Weights of a small GPT-style language model, trained from scratch on English Wikipedia.
Size: 9 layers, width 128, 3 heads of 32, MLP 512 squared ReLU, vocabulary 989, 1.89M parameters.
Architecture: RMSNorm before each block, rotary positions, no biases in attention or MLP, embeddings untied during training, normalized queries and keys, value residuals.
Training: a variant of Adam for these matrices, 81M tokens, 5295 steps.
Each number is 128 + 32 x the weight over its row's rms, rounded and kept within 0 to 255. Layers, rows and columns count from 0. Numbers have three digits each. The size before them is the row's rms in percent of the matrix's.

# layer 4 MLP down, 128x512, rms 0.206, rows 25-127, columns 0-127
106:152112108108123087095117117153140126131161187110191128121167142164131156120120135125039097035115089128125122176156068158099107091166128100120163074139151128084116092126108132128129109141138150126107126083147127120132143114166164123101154097120130100114101166157182090125169115106170142066083135094064108164130109130073121103046152129125117150149114033113104131145120098105131147060116
100:108124142128109117085149159106138142108149081125156146110170070196139131124122110077105082079193138134113126163106092136151126182114130139160105102160174127171158174136144187051101135120175112107178117159212167131166091168190147128157130096128145135136168141178133168110110108144161204164118138131137159152120151106147121122163168125128117152098117092109124081118127114106180147136117
098:169153094138231094161115121105130134166136161104186146181077136074123176070135117117116102083115126137109130165186102140106140169108115105093109137095206135105094065149184120135125156097153144100115093118158163112162121143150132117156119102114192125114075182138107126088145057150108111123151163121117148140189144119161140172091171084110093177186153139135179122142155074065117169152151
095:121052088140088129144145114095139178119139130122084130117146130101174169126090166124110117089073128171124202188113140109145134111117174123162137187123146136137075147140201111149154098109160081123134097121114141103088120101138125135137156131086208140151113148127139162109107179186155125143119147153181087148075138140168111174100143210112092145179168105155111178104069170207102082056185
089:129097104119098120104119077054107202122110110127149111154140137133140161129150062188159112147169131123081126107067117112059083142138108162121077152103153130149175127134099118140096128166090158113101098146071120080092131143130112126159141117137107186121118151149141114126131074167109047132143107133114135163108144113133096137104143117162148154145132149116139105115158151124112135122194
099:102088207165132129099128128109153094144100083190196121119115155149150069157117152133137139170093178156100116105117135157134134137122158115168117192137108131146081174147131078197162137148124166147187125121107122176143135155090095129143117124131067112084159149132104164191125122148149103057104163150164152157158107137123147082106130136107142145122122152184115121098123136142090104148174
099:163117083086174152161177195165099176076169159098173087147081058139122132141085127169138125119129121136107119152141105152048127151103193113091042133108138135176129083122158220162154131164128124193149128172087168174186171144069163123055166125156160091152117127142152139130198102157083180167180140157136175154163161151113110152160123188202140162125149109078139134133172102136142138159181
104:168140144144184159105092155103123066138136158138112140145135137121081175178068151111092092092085124124086189161116126105149099054154110146106146116098117135086126169102064136132139147105110112051153132195106103109157201148138124137166134074150108155150173102138121099121165127097195099140113095112062119081113092129141144123125130094115136117088161148140114103072164139116173111091067
094:109100105133151118094133116152119148146137150084127126081135114062075109073107132126055114123137088122139108152167133093074144128143149131053116098089142122151128084132105142080143154151141143109125138047159139118149167101198123125082084153144108159119129111142109131123103133087096220162138101084078115125149132077128096079168130112124109096195121121092096101170058089069082116144134
105:106130083140068179048136112139142152149111082106122100169121101177105127113130083161165087095169138140131176070186150108119119125103167112115157183119138122152109147155137101127121131168114106174193120130128137151123161098129075140124104216135187096150109111140155142193191159174156096116148100112117107101142175180135091084107115080123105143125119163152126115076174180151138094115171
098:097155086115086102130125097108129115135170111127116106136126121070073204128109082118130117119211041097135105124162180133118136085053156150156134139179110135162130088147110092096113120128159148162159116146147116085191178147147143138153158138145109097135071134138148152067135092071150134140133127091131207124106120180097145085069107139110109116142059105109172059165147130104127120149128
096:136137132088140088105143120147111113103127138133153108141146167143104154101161124089152089168140143076104143148103176174070105083130138136164106158138064125131136152150116101255169091139079091140147132088096157156153148106158127130113149110150124144135154165119127133130151110122069188153104138108119127152165099135125181177145146157103165167172112164159083081116110130086181120111180
104:152124081175111106139149140086125089152104125113104110143135108114072178175132118092085091088091171073159128066160173130104101154140121145130101066102175127106144082031159110120118087107136086220191118068141139137135134149063089138175124156165137118056164089173078140166126166079135127094131073129124135166069109162063098100134138115084160146180101103116149117097138107182101157101150
116:087118137085158096080142163165114136151125160127129167144092145061117098110130132149154151112151151179097154155094113159132127144077150169113131152169149115198136130125089109144136136143116197123102086119100119112146135216116132139091160101086142109139148162151125177130124143193124147160138115121121178133117163086142129158077197087128130166110091173140115193126102178132138143150097
097:117071170160165092104126150133150139149122077145161114055159149103145091087073119117103111096076129179126092171090097083190122081186071098131104156093176117162127166139126063115102111133138162146098163112106118061139097181113092128086042115122100125146161126099121177172131113120087126134120121149104196098152082111191126149112117139118114107137175140108132154113110117170105117080072
099:080071088102142056132119167139158109156121127095072099100084141051078128107126070081087128153070123104122128112165100096149158090162121140078120133146128120118132170146141159170102111157099145222123167113164093111054141090070120137116155130132162129110111111104135135074180070114133117097110143137065133146147120147138118108141136147144103150200137129100172094131169067057148109128034
093:106145130127118152120115087080164179173141149173106181176131085098196122124150119168119081149139130109147103136150126089090114118165081199100161127123152125168184080156147137137130107099141129107104136143124158117135116147095173117124130113020166090162094176142119104067150178142130133076151132096102096137100154126116119195188156098162067210181115214135151129107095135058092104112124
096:121114151121123152127137129133144087141095102132152125145106130134089142119099087149134128154131139168206089111125161136153211128137158158108109154138126129163090154145153150124108153101156135157155143176165111096130209130121132123118098193154148107166123110158125165139128084137148148126080091223220131123096104093152099141156109100196150089105099127117200151148139171141126115171099
105:111137113169151119132125050091131170094134141155134129142120114098150124144170154115131083177149103044102135177126076111101116142171114142117109123120188120109130165088132065122084128128135137153080134127140139115148123070074103131149118071138126156114123156095133105167060167117151065137147111128076100056176127110131154142106096109162098171163177149120122089075126107147117094137148
104:112117137165089070124119187037109103080104125128082118139068082138150164093122107155131109095089137096065088134113087100121174113162121115133138167105142134114149136117113089117125171153129140124099129136151111130199115128122144122104162132136166095133158109161166118156101153150208126084123182086146161071100168099098084077096167088084162133117128164089096195128157129143168100106136
096:124151115132127112145070120167112095132079076138083149090111135126090195151093138134163175122118118147143170159110131098084101186173113102112159139076115128069138065134150113132115130105106126181137172088133108107098153110127095126121082102067157180121115095088176107104132104094144093143117115074074071142124152128125082116080113145084101104081114137077140162140164182154072109102136
099:117115123104085074110114133113142166129121140142125159116172091213114064130095140117183151130147127176166100162112097105127127094090149134158159189131129127132211074098143182144127102109112138152162116119090085081143131207136152130107108127146135054123104176139112134155154145142164158150134199174175157117105180110156166121208145152173115093081174088152152132164097122098144097119141
097:129163108105129149156110130070142133168113165072172160147092150126143129162175122119158105194137122157176129144126097110169180121124128127087135157127120128138045107147137097133116115133094117055096149137132172116126132102172154135139077123070142115102116174102140145055139159114168141135191147143081112164097108124147146129131089079162220123098181152142101141069079131168126072134165
097:101106125112185097192088131105094166109111122078153146056120151125116177155176142124134145122156178107202173142123151230123115092145103097146097176122145129102125180123087159107106193068112077097160090129117162137153165121131058127134145113135113144039129088184125096143152086107163121125119113138160133074102140135140109146086122160137111126098090107086232163144135138099157150101079
100:161115110181182102132120106150142118141184124135165140126114142063155100123084174138132112114140063114133128154087104091140170148085096124083100161098173129172145132145130109097101141116101151139103199123100155161132067152095079129118110128131081186113122180160108106161165138125200045114107090113106094093162148178146114120107102153129105128156100119117163133123139135100151175157100
095:123115210163153151137122157173144091105133136126121084108179101157076170137124096159086158188123169106143137094192071149119134113114141173151135147086162130139145115130117148131128109123102113137131119118125145122163163137130088118131147162155179137122208092194107103144158153096098142115221157141173103035115194145104152132184112140162111178140124165109072130133164111169122105129126
106:117081165126107112134152145115129118125090153118093159092142130126121125157141149142130147116186150117167128139128155226160153088104144146192113128132162131098109110140086086029159074123156153149179166175089127150125146151114137135082162180128127065163115134107154116088142110158130087092094125154136143159094141119141094126172158140076160157110159172087177150133154160141174200106150
107:149104099086126081150136123160138092154166099063122099165113104125170096106117152100122105126113151140152238225075090098101081084112178097181125159080115125078116126128166167108123145131135136113109152110111094139118083100087166131075108146136100124110113168090130135030091168174119105137134106097132110142129078193184183138102116098148099116148122066092152150125114079111190124111181
098:122079143198143076076139155121103158172155086085091139074146119136142124109105142094071084138103070138137139108151095132068140134096146149167047152130150125122156117149140084084183129137078097106120113177153177150134155128136143127088122100095138115111159110153106150069022128110126119179123138145150174130174041099126132091145102183071144129168072092172140137104174168160102125142152
103:139132205143135145210112156137142138148112133111113088171143160154124158063209066193138139116129142125140125108183092082132087175121066188135209107096141124131159131123151129098128152128111130179115103132140147096134147099128116128048136117168121115105140087141135129135106095153079141148104201137130145108126164114106134115116144134112169125159067117194186090115093135126123135077111
105:112131072116183069172141182095170173185145117127139106147140120147132122155190145126136060125104100143105112124126091149096103093140125081137154156084122134128136123084067184124127102112073156216149111168072201200166133102158110132124114212145148154118183132118094143088098068114154109126089124116087129119155146140108139206191105108101083130100199136122049116117101134079086170089142
103:117118128111132135081169115144147137156085161116139114167162152166086117092165130076197122131141232138122118164069151157126119147103157152119163163107139127170136083118107108124100150169106086117151133091119112127126076128100117127142109112139102179120157210105148146147106139138090143104071104085100118102121189145146080157108109143091191082166152121126117061106094187131084219104163
100:060163060153169125113140096135155117136123159135173103162109120210082127122191123188124140119112120131159096066183173116155153134124108096100114111143144133096128109119179187102167095080064137130146100114174121107103140151090138127140134167170146156110115077137117085146143096098169144097171068113118134147145109101132130113104085136144234178127092174145167053110158126181165128161175
098:107120166079086176206105110141097099185152176130122115084095155088119126091172126154121154093137141150100157104155140136165131135136086123102142112118086131127162199120067100124121117060085124168120146141110073155169142142109089118157089160131120138120129068158152144105124106105106126148096115145158131073158089087143124133127070164130105168117149177121151115132107131113095175139099
103:131059098108104149170131132102122125187168040136119116103110107107167128156084171152128147114131164142066184127111164149095132119101163087120111125129148133145116099190130139113117113136133119180137070196119167162107072099097153128137075130116123141105151150120136117140134156156086108157129131116119137141138113134144161132131142107104093113092071091156177144103146123139095123185134
099:111125134128107152144092103137066123109110106128133123144101119121154134098118072130124121166187158058133095107141108196119142199107134172110097160151108138149180069138131191110139173113108164149138130070121156131094150131125148138085111168130136140160113186134113130151110109123111169105126104142122104166080058137144092184157135141186208106130174112159159134159074115108127164129135
104:098081169119128146136104142118130070177168062080149090091128123130162115101111064098161122132098080132158138164135120106084123129065162089125106142079131114161148123195171097150092137133108182177113137099112166075093106129141151130174131112051129237133064144174141170107107152205128109135149175159105126097157157078096186115124127155074079165131192104148129203105111099144168097088082
093:160130157155116076145132162192076098107155129170115149162106155123122123183098110135154083119103162117176079101066136166138055145078096123093139156140114126144088084182137143158181095126138117129097155183161131110116154145216118126149128067156112158148136110126125147103094112166119196158116152103143116127104146093169133143124115114183140165061127151163153159135119164114129179146149
096:178133152125115113128116188106206117148169139128122137115119169154118081154085076130083161174150146166098160100153099175157105111094138137121082090123101121151174082128132121149177172096177112180188139204110190115141106115141196124063138050121166073129156164120120130143157133139114153094111170150103110171115087069102145138195132125187110141102150137102128085133193096095121128131085
102:161138099141152044083097146093084117083114201119131135170079194098109094159118127104075089164151119109179122143127152072141116130153090061133163085128150128106043157108113091122143095098097162170145091135118193165173188121161123129126188133099124166098159112176149161139113064087063088125086106150124139128121141139158158134160111062168111145134149098115109101133128080137109072147143
096:109120125119128187140100139143172128163130147110110168171088146097077109171077057098145093087140140173105096081149158106155145185151151155135141130146109119094090043133161115169165179104132125147129195154174101165099098119131172132139118071170089135148167140075132116180155166120124192117185138086139116183110082121137170140105094147086144138131122111093089113149033145150061140166104
101:178086102135150140100122109144090116115103134134185081114058118114104132088131110103118062119100126120121145099086151129099081173107094086077165150110134134137137075112087134153117093128164101167094111112106149139068202083139154129168117157143114126108096092047108127177151087133122140085089134127118150175154146148114081125117156166126094096153137146106144155150134102118090138079179
108:172138207123091134094086177063136180133138100175145112146123159148129173178117129085131179114153141180117160180170051136153164134149097190107110101050099129161130088128124091160128122085136147095060158136106137124170125126133156119150047095155143186116093155137152117141138107108155109164177179101085104173071132146135153148144084175128127206138085145121080151123118158111153136096108
109:077155128178164152148178075129143162093052179180139153152142146143193131154115075183181142061169118127120119101150184145124099229133125117101117177172143122162148106126116165203163069109073112119121141100116090134114106102152154138195143147093141133137149147127149117132169159112161115140125122115172115155100142111097079161091125072085113139167172153106144128182136129134134091147137
096:101110117167181084097112159168173149123145093168137194182110175165127115179152079154115128136133114114094140154128125159106112091172136137087136149124141127084125117130120157099149106106186122107154111144089082120133140103105087135171172100166087132130195126121185115125096153140156119122097142138152137130129140158147135121070164118068138111105176162140090129164141145165077129116115
096:130140166084095194110097169150118164145156129136128163099100166074141155146133086118144119130149147133104142098114118134081055143143092134138104085151105127128100126151152165137106071142109061155151106147059157170137097149153107114137082122109137156088145100126148110138112129091164088139169188158102106163112136142109138106161138160152162115137131055128123079104133135165082149162142
096:195155150162139122145135136111068172106109077158212117137131106131117124127126132136139138119173089139082123111144098132142206160126151136058117085166101121110156062092125120109180203139193166147126189187094103113151060117156144120127111083172102147152173155121152172136175125176194124164143084164080130104146060153067124094067160105111131130111181117142151111169119145123106142138139
101:168098098069153090093172096089120108133144175119115172142162193178100108156140161129159133096124059124075132104133155159095162176075126115126121104146155134115126119137113148129106219092083099081094114129154092202112117160122134122177153163130053139100126119102076116111120108096130063166113129143126090097173120094106135134113107170107135173107158144212091056102202039030121097138115
097:122188131161142116134108105150136101113186198151135105160140167111069109110112169164131120140095080104140124105074045156133129127122123107090192139143122126157132116177207089171084157150097112057041115106200086186190095097115139133127164138213087169158151085143142111137206098096171098166128108109139162080135131104148106095122125184149120109129107115134121141066159112081097133113182
109:095129138140105078140135195101093166120089106112110150174112130110116125089147153174138132119081194195108143118078076137105136132126148139198159103125131132124195104110141164173121070130098138121154117117087083122119119119143097126083177083083121120130086118100193235136152112129098125106081120099157175134108157114085110125153091113124172191125116131132074170169140126218148180076163
096:106083091099127090158096096138138117126153101115113168052064177047059051163138169118113103166119084122128122177123183107113127131116117096119141184146118127133140137102104142148146111107137133103139137147132099137127056084095149128164074148087095173105111155147116137047169147105085159114186103182159070142109101107153068119095101178076086142127106142118101073076119126109108157106131
093:158205136128176128099185112133131139100110135130145168118176111188086109124102151114149100119123112155137116199142124162111074071105167108179182157121146125101107082119043125153074166111106086148090159144097147180173099119135097136143134138127085091105101092099180117139101150122093091131113159123143152114147159173128130115109157145043170084146115126133097169150145102091103109123098
095:141127072110103117098112127117146138174167100066102093121080117083069064108089140061098089084111150144090036140140160074077131080153089128156077096117166122090141133138123123090121139089056157118128143137131152056125124075113135137140078202107147115119119131164085120124059080137168180147118097093091158143082119087179060129122158145086107103141136137110113064102179143126142088061116
099:117164072142155159104146099192116125143088154158090150079142171124142103104134139170170148149122092088123145148154200104133099072092123145094143128146153127129145088114130090146158133126081157137084130086122111134152139180118156130098088096126106108082105165129096153122133164168164132136093041145101134149143177124117104118134136136112136180074147117117180116160017146115140123140190
095:171167111097144116134136106117080124118082133103061133133168097154083227030128114099119166165105145126109145145118123117107153178116131113079185164107079128138114143083112105051129159098183171151190105128117063196106124149097125128169156154146137093144133115109128114139117137133174128129128092120154118056105161121184156149146105122159106090138115101116120107083132021093092160111095
102:090109114128122156114166149143148095157126132089109149159156073104153096094107073157139141113110117105070115185061173117149099127099143164156187156127105125155080137108079121097148125135154206114112143159086132131110125103083141141074153112133102134139157088097080129164124148144136138196151120142135140084170107095083105153187112069139100127126190091140100140133183057124103133151144
102:127120071116204098114076091126137184125075149086118118122151150129117124086165125131108126163109094119189137173160125110123101152131138146126126152098118131158161045126111185143137143093132047161144108114141124085146158105090158124177158168109036151115077151138127127140154145084147148142101132192118134090008188133205109151162082111140096066158085168154189122171069092115195119130086
094:111180106109127063108127167125144160115147145107151138139132106126078082120133120144090164122095123103154136090099117160125184130107119044107129140138122126066102142135145082130187205146131166082161143128149099162152136125176206124058173083125115105137144141123112142078176160150194176087110105086153173102137130131179130117178122086126114113130064165146156114155152173131071145128157
090:144088101097142090135128155113128125109167121127102155142150077117142101127160148106098132153168126126125200135119145156147108121143127172176119157117143133139128091125168147070099075142183120089203159124160073127101120138144052142130153119183103102113154156110113143128176145164206160198102132153186117151151118147163121128150139150103123146154109069127078058094082180196160120122096
095:134109174175152110157166207141152121163132127167086147151100123131088142162124158140103136106098147099147092085130135081110149164149121164124109136162180116174132174110191132086119162121111142141144112167080126124121126103101099138133099154096103146111166112117122119101084109202123145128107102083118154091149113103122083134139136106096071103141143154188117124155143161193171134171088
105:065131106140095121140104199152154147179155100112172116114143034120134124119090059136127106108050109106105107188143138085102147142078149191086140168143089128105133166075101116188156141146103175094147131167132138105144175156133151129062080078091143083125113135134176108104129121114145166169151149120141147149117085120094093114119053117146057174165146152126146154124122149159083059121117
099:083122139099219125119108150161097133096114188130120146083055146049176147050181107158140176127113122128160114163171113094121141131076145128180123140111133130158092131157150160095097119142099111108108173156145130147156106121154074127104145133124122168108151116132140080168130130110099128117134159148188164166127106102165068165164127066140164074139098128137100138093142160119087104101161
098:091098101126152117080107099129171146167112072127111150098132066165157079083162033127110097145128103084204124126070121141122107054110160149107080155166123117117210143115113116156103166166102083131158085168149098159142121117118157115129100117086095131171094129078167122123111156084097087130099080189144118088101106152105077212180157104120113121125115167138157123112065100157096102169175
095:122145134115165114105127190100105088121156027109179090089112053115124145139121130079166146150078155142106156076109081153092152109138127143125079104140098112202167133120166188170117184156082125163157126161078167086135133195136141118104097185112141176119165163149132154155132062144077105165164120182063159141117203121145118142160171119148136175111104192173128142146158187123099158082162
100:156119096077110134158163133162137166124128132166051075176133157134159134155100159153137170133161162088135106121125094110114132146068124111169110091161135130135130168132085117129096129114073120160174146128088120106124163073105129138140224138135172143131098137090080133119074141186124156118095116129106070154114118168139138153140210171133157161112146172050120118146064129120155143162187
108:138053135150113121133178136051151143131111136163115163102153126161144117150106129119135154191153146104228162195059133111120159145131123108126154097096100121129127107120151150122174088110120098123184163131153121213136137093131150120120147085130094104165156136095143139127004112092102089191128148097110122087080179044131148112163103134115130159088123148136105131136195190130143162172154
100:134150111112187087112128130140113194139143118083095109116157051098112188160121078123133113174136124043120123187127122099139128142119117108144100102112128125121097105093153108126106078146109165089154129123131103057140132112146136123082151106133158126097181105150107117182037140134095142099158171137101070099133133122100115133121150152140143129122116116103181113159128125101124122149107
101:191149119061114152119095086104182162142158105101134130155124060154108223173120098118130086140127113147091053123161143116129110112139076077156105096161140129144155142112131110128104112129102121201073130094147139155178111128133112124144124121106129038105063153126124147184133176155075109122107116086092067083090146129077101104146111142120131112091080131117117165119055123113116191132101
101:151107115127141228122160133071120136107150165157190099120149138119132221116145133154143117134150168166106135083137094141119094166148132149152126136143114127108137149096103208174171134099114105191168129153167148201152134108112080120150149163137121134098116094183053146096138164166130161147136177095130102103139125168126107143148156126152205102214147140114094094106159099045096190128158
105:154087096150136123110150097188105109147208141118215177142071075126000164111085120150146112155143099125162113100121162128149110046142140132155075166078155131041169129115104164138201085115127067153132119117104146108127112040078091119119122111110136131103147088132095144074141121129103197133175082141132141111174071121090096108123085125120104075124149127152123100096115149097132163115155
097:082096105100081153132121116133116196124149185103116162170156135135062151143140060134133091122147153128072134139111132127108138196116130109151141201159103120116110182172095127164159180123143137128077106121091126073132134120105144137140106118132190130185123133105147144171155093156140156209142159137126095061122135153134114141116129149153202072148172118148193123193142101117114121135118
096:147143136195183145205058155166138182145152149148067148185085163101124122109157146163103174103155123136089085134203141134157173129101125123085155186152175132183133112118135115080157125123116205147071146103153150153166152166129137131165127122133183209201104134147112112127048120147141126120137105082115159100062129136132129112107111170111155116115152141154131247161162139146172185137110
097:167106151140131115146155142114146154191087134160144168152145125162150089162070101128135136095133129154095156193114169127167165101121170078089120136164116132113120108082084072106175101127210134068106101134130168135122086127092162129102071092144178100102080159181134151122053149164079129149126176153099083145204173122139153110153126099118140105129126080077167130140166122136116114157133
104:088093152154093143145079143150114135128098188168137142107115135139164109126133100119120125141102098140125142074135105131176145097067134138157119110104129128094054116158086130151108135134121161094159102094115170146142138152126120122102128135165134138086100138099130131083153100059128130137132132125099169165070090107132109139129099154092161156126132130124165049150146114076154158126112
095:136081119141132135162095140081107103159119158100155097182138121111133160108178115105112110118136189097112101046148152168146115081178156102138069177108122124126102140132041067157179065098104118135051111191144181120173148168154195131123122110093175108130068150122124099137126062161127078122210128153176123067135079094127097125114131121090117159106095080144108123143132102135145120111096
099:156155096165136153086084180122132130131095088065133147125138066115080137150159115136147133156121108112120074149184126119119099158120119122114127089141175125151114169098082079160147184130112143090133119062101123186122090092090077121072101120127146138194129106133163130107185116163180111114094117057118050145213134126101157101108117134117128158184106112081105129184065115096117149174139
091:182154104164106110146137077120152090106187170120113084090141132112109192138121133179141112106099131090152136136193155092092117051129102097097057139075164143175063125106133120110232128104117144103110090123141108141130094140148140118132134129139088132138124108114074134064129149133119148094111094155125107099156094130137104139098097089206133105108175137132143117138128125065110149117134
096:167109127144126124125138094138118189111120143178141122125157095114161117140118101124109174181151180114118141112162109197187137141134105076116088144091161131194221135158188104117117136079163101100075129131199103132074116174138077134155046075119198170141169109097112107107151149118155168132127099176103134106161089074129119125148171101135154121096070134147160156148140096111123135149102
098:140113114073100188110156071076117130154129119116103132130162085107156151075142139143141119132120141136148136112164195140098078085147129078158198164109104132078146167104112096195136123153086146140110107139114086105102123158133136126152162151081121082194136183093079168085175161118158133052177100148144099095060100160099158094164182119153126113159186074125171139137086077124146090106106
095:137157180165115128111123110151159072093038145134123087099145123119174151114108117091132130082125131053128111053138175122157093139173122001111062082142159123143066150121111176178089185134135112143166143091141112167089129126086161132186153155113134157071135112135082089068137144106113139129094146104113160114183138116157165167166138108153088131128108104141098116130119155089087109121147
093:164160144169115132163132114198114168147137155137158131085114146143122124131196109153138196116141169168174153128182150169116198094118069113072137162173112135106159123118141116178113139099151124166093162129151136125129129085155103130127073114129156107093078121138211138105122075133117137082103121080139145169090141152091067170121127110153167120108149202100130163169121105121099151108144
093:093110098090124134128140107150143176103150082096130154131148076112154117086118102109092124129126127158080162097089132050061135069078134119082068140110101136160167090154110125130115144168139082063117084095126100128117160146159159126134100110116181100145086175060068094140115157129118156147167129104075079124066105110173147145198101146073087084130134164106110164104154066124129088114127
100:135200163117138105125119113148140124170128139143119153152127146123106122134145151075112170065150121155157088124121192117087124142092115115126120146113134134157120124159136104117142164130114151113128133122077112128141219149125184117103067113151152117148094158074166124132090183138086097114106121103132159119149154127128087104090136155122127092150122166048139120161162107139163146114157
098:121122113094176143098128086187113113140129137142043106171129112089096139112119144083142127141112116128087221098165134119128126088075126133115147155094172130068122134093098159106161083109135116069135075076070082093151190093145112123112225125129155087176153092117093128059148124136149157156130110103120155195100092103069078109140137137139214061085121097140127107070099153151112139096171
106:164134072086089146175080161097080133104136136133148139085132087080072131126129067094100177118088126173128118160107139149121108159097109116114115133149153136073155096065154139104146129148120123141126114115151146084155110111078130121172110125120155117168095137098122121082119118142124132114144105095130121173079106059066156119154154124075103129158069151084153123141143123091137091103109
098:156093121135172131147189122081138164098104180118141124129125108067105124136123091144124123106151149124116119124153160196097134141141186145094087109139100127150130154150140138163141111148159113121168083138164093061170138154132150127132132121086084184124132137117132146152105173127139175161100079128101146140123095136120137147097140121108144140151195152127057141128112136072131116158148
098:181097129155078159087152149153061130116121160155136195162120094129108110142162097168164115055112192172067111091040104123132118117157140073201110148108128113103157126166129117107144142143080136112115100107108126103125152097098132123136117170085162156129143154099111163120080171074114115060108074130087191123139133116105143137073066166110112126154097138048116107184092103167091123125124
102:168146131091166148196105120132096083073081069139101077096180171140145107094128172150093146169132059119151092127134103103095134135204158082100061166088111117078118156191169117053135145160080076138129117176143172153173207136162065114132176072115126106153101119117110118126109116091100065106099084141109156074025143143176109109129090117135124112131134111183151117085090096111125155165162
096:160145118153099146086107121157113104089161150156108121122136171124163135140157169145118130126187124073145159190090172195156113153103133146075165145145145130192136186133192089107118124070116104145171093121118098131072098092127135130171109095144156127127147141136139120159163088156181095091144077119186105114143149146158133159141097077077138137135121068195182140117145068116043165125129
100:181184147142149150157142086165141137137128132120095139135122115163095123106168123092140141131133140162163145157107150155047147165149119093112160124138158126161148131070137133173103129117109071136152107071097086153060160120110079131138134157163184151078132079126055109130156060135141127107167078097167154103187105102088125090114147127060051181125053115116179064139097092107104196090184
093:113110120179104166126110116111091108174113093148138162118134110188114103134104029140183176133184141095108191191121162050069184138066090117143117123115156117145139084132120111156087145145097141095068152150150106082134113131180148121177133074061134146121110115127148137093137162154115150155106088166112103141157162132088126121154103127207135143153148143160116105091121056154198137136114
101:087094125107109108082172148155120093112134135115130144176137139143123112113098137087149207109149124106118133141088123118174123144136072140098159100086141123127138108144173114129141088088094116096116131134091100159139148105121129128097159114092161169123183176116051126157122129135131134143118073063180142097152072155132083120114130171097123128117163172119060110141135074167164155160121
099:156127151143124123115159109135127150103165145108086137181142112141142168106115127129073190140127076105106150160149090105111137187105135084079123120083082124147112128113196158067102110098160126151136102088196114121157121153047111140103073178128152107107167098167107078197117134104109100126140129135081128150105108120103089117105111150132095138151122123134137124165204163098174097164106
093:075163119109121138131154071081174160201111149088149137123115090179091079068162150164109128158073181133115147160087198106091134105122106130130124137129130121162138143150123088129146170131189091133094102142151166173090164118132150130196135144072122119086133145087105147114076162141127169106153138079127142136175158162121121052109148063109169120098079084197135163113164101087100125073134
108:130150149195108178160229118150157138143113157163096077158145147130123080099070100180141104095158170158106193134050098147152069103134130193113143096101113122137152195115124091161114098144058091103095107167107133125090119146106079131081173054144235093119119135154126131147160074108136154084128050125106163166122129144167144129134110104121090127118090086184161151095088177181058088134140
099:112169103138129109094117090092169093152131218157139178104116093163166146130093135127112175115157140130102143126118109099130084153142168203084170131137128128072136154130127136092104123123138193106152059101194131090155158154150121127157111109174132079146145144123144115098113222147118176113127109104168170032090167058090105142150137098075162137139125130102137145106105166062168134084101
093:152119092132108160111138133183119104136126131099074134134064156170112120138128098155149092116190109125093114113105080132103077134104121086159150121113108132159152116170116205145151084152103152133112096109129071196105118109148060122098122163101107134111118117121149126150127113143158110048112083058103122131100131102210148163118114081116068117132098122163111149100117120103176183094174
102:160112142099134143149155112055152134139096115131152105080158101086118182137083137138178102112136116113130128153044128146101111173097148154104146107121081120146140126124158137130141101156151152157153154139139085133125188141142122133155212073140106104118157164112090132163089137108142194115112091129056143092115097161182117146150148111173073112159110142160192152162109140064138076193116
101:164134208130111099124156142117156066150202103126113142143168131110139129183132156093156147119223113117120173131116117130149115087072132105077130114094074121134125146145174143153137138104190166150104122114089172143118160108142161132110135121105129165124106145170161203099087154111158078066140128162130108172116130135138132128146147117091120135058090164149165155141094146200160090080130
096:124113116164133167134152100130108142104109168134156106150198131117053151086099140152176170126122142118121189080115162114061126171107118164072148181143129138136168119156097065130095152141150128117017121142118101066100164113186103114162076175140148122107164095109124102114163193142083180143167091141145160140139110133079143123125158093117150077131130130115088109125154106104116073129146
101:134136077060122141103121139139107137124129122122180093117129099137138127180107132126112099052130169126122111170142109162179083094060107142132125141084155129151174110093136113109088070096083129124083115098122169133116034125145155119095104126037066157098135197148107133098118098156148118088070115136097101131158098153120124111117109144088149084093135062096099140119131139158159129067172
094:098122173138156156140165147108167154167114153107139183134148128143092151110159193148131138134201148067122126141135174178066149173103121138141215164126134132120087229126108121176151168152116140142198150162106137111127120123066143131139132149134075140120151112082123110213097172147076105125192146138166178134124126190069104147110129116166161125147143081133161128155170147103096087158157
142:112144102107163135135156133144123111120112119066119124152131132134136119131169155162129084101113109087062075098156146084098074146148120081108092163182143124127098125164111140129132068102095153117182048129105117125132141119089127132127172174093099121133133129117100011088123145171114148122108060119079081117107085149116078143103147107138106086139108143109104141044125145152114108127131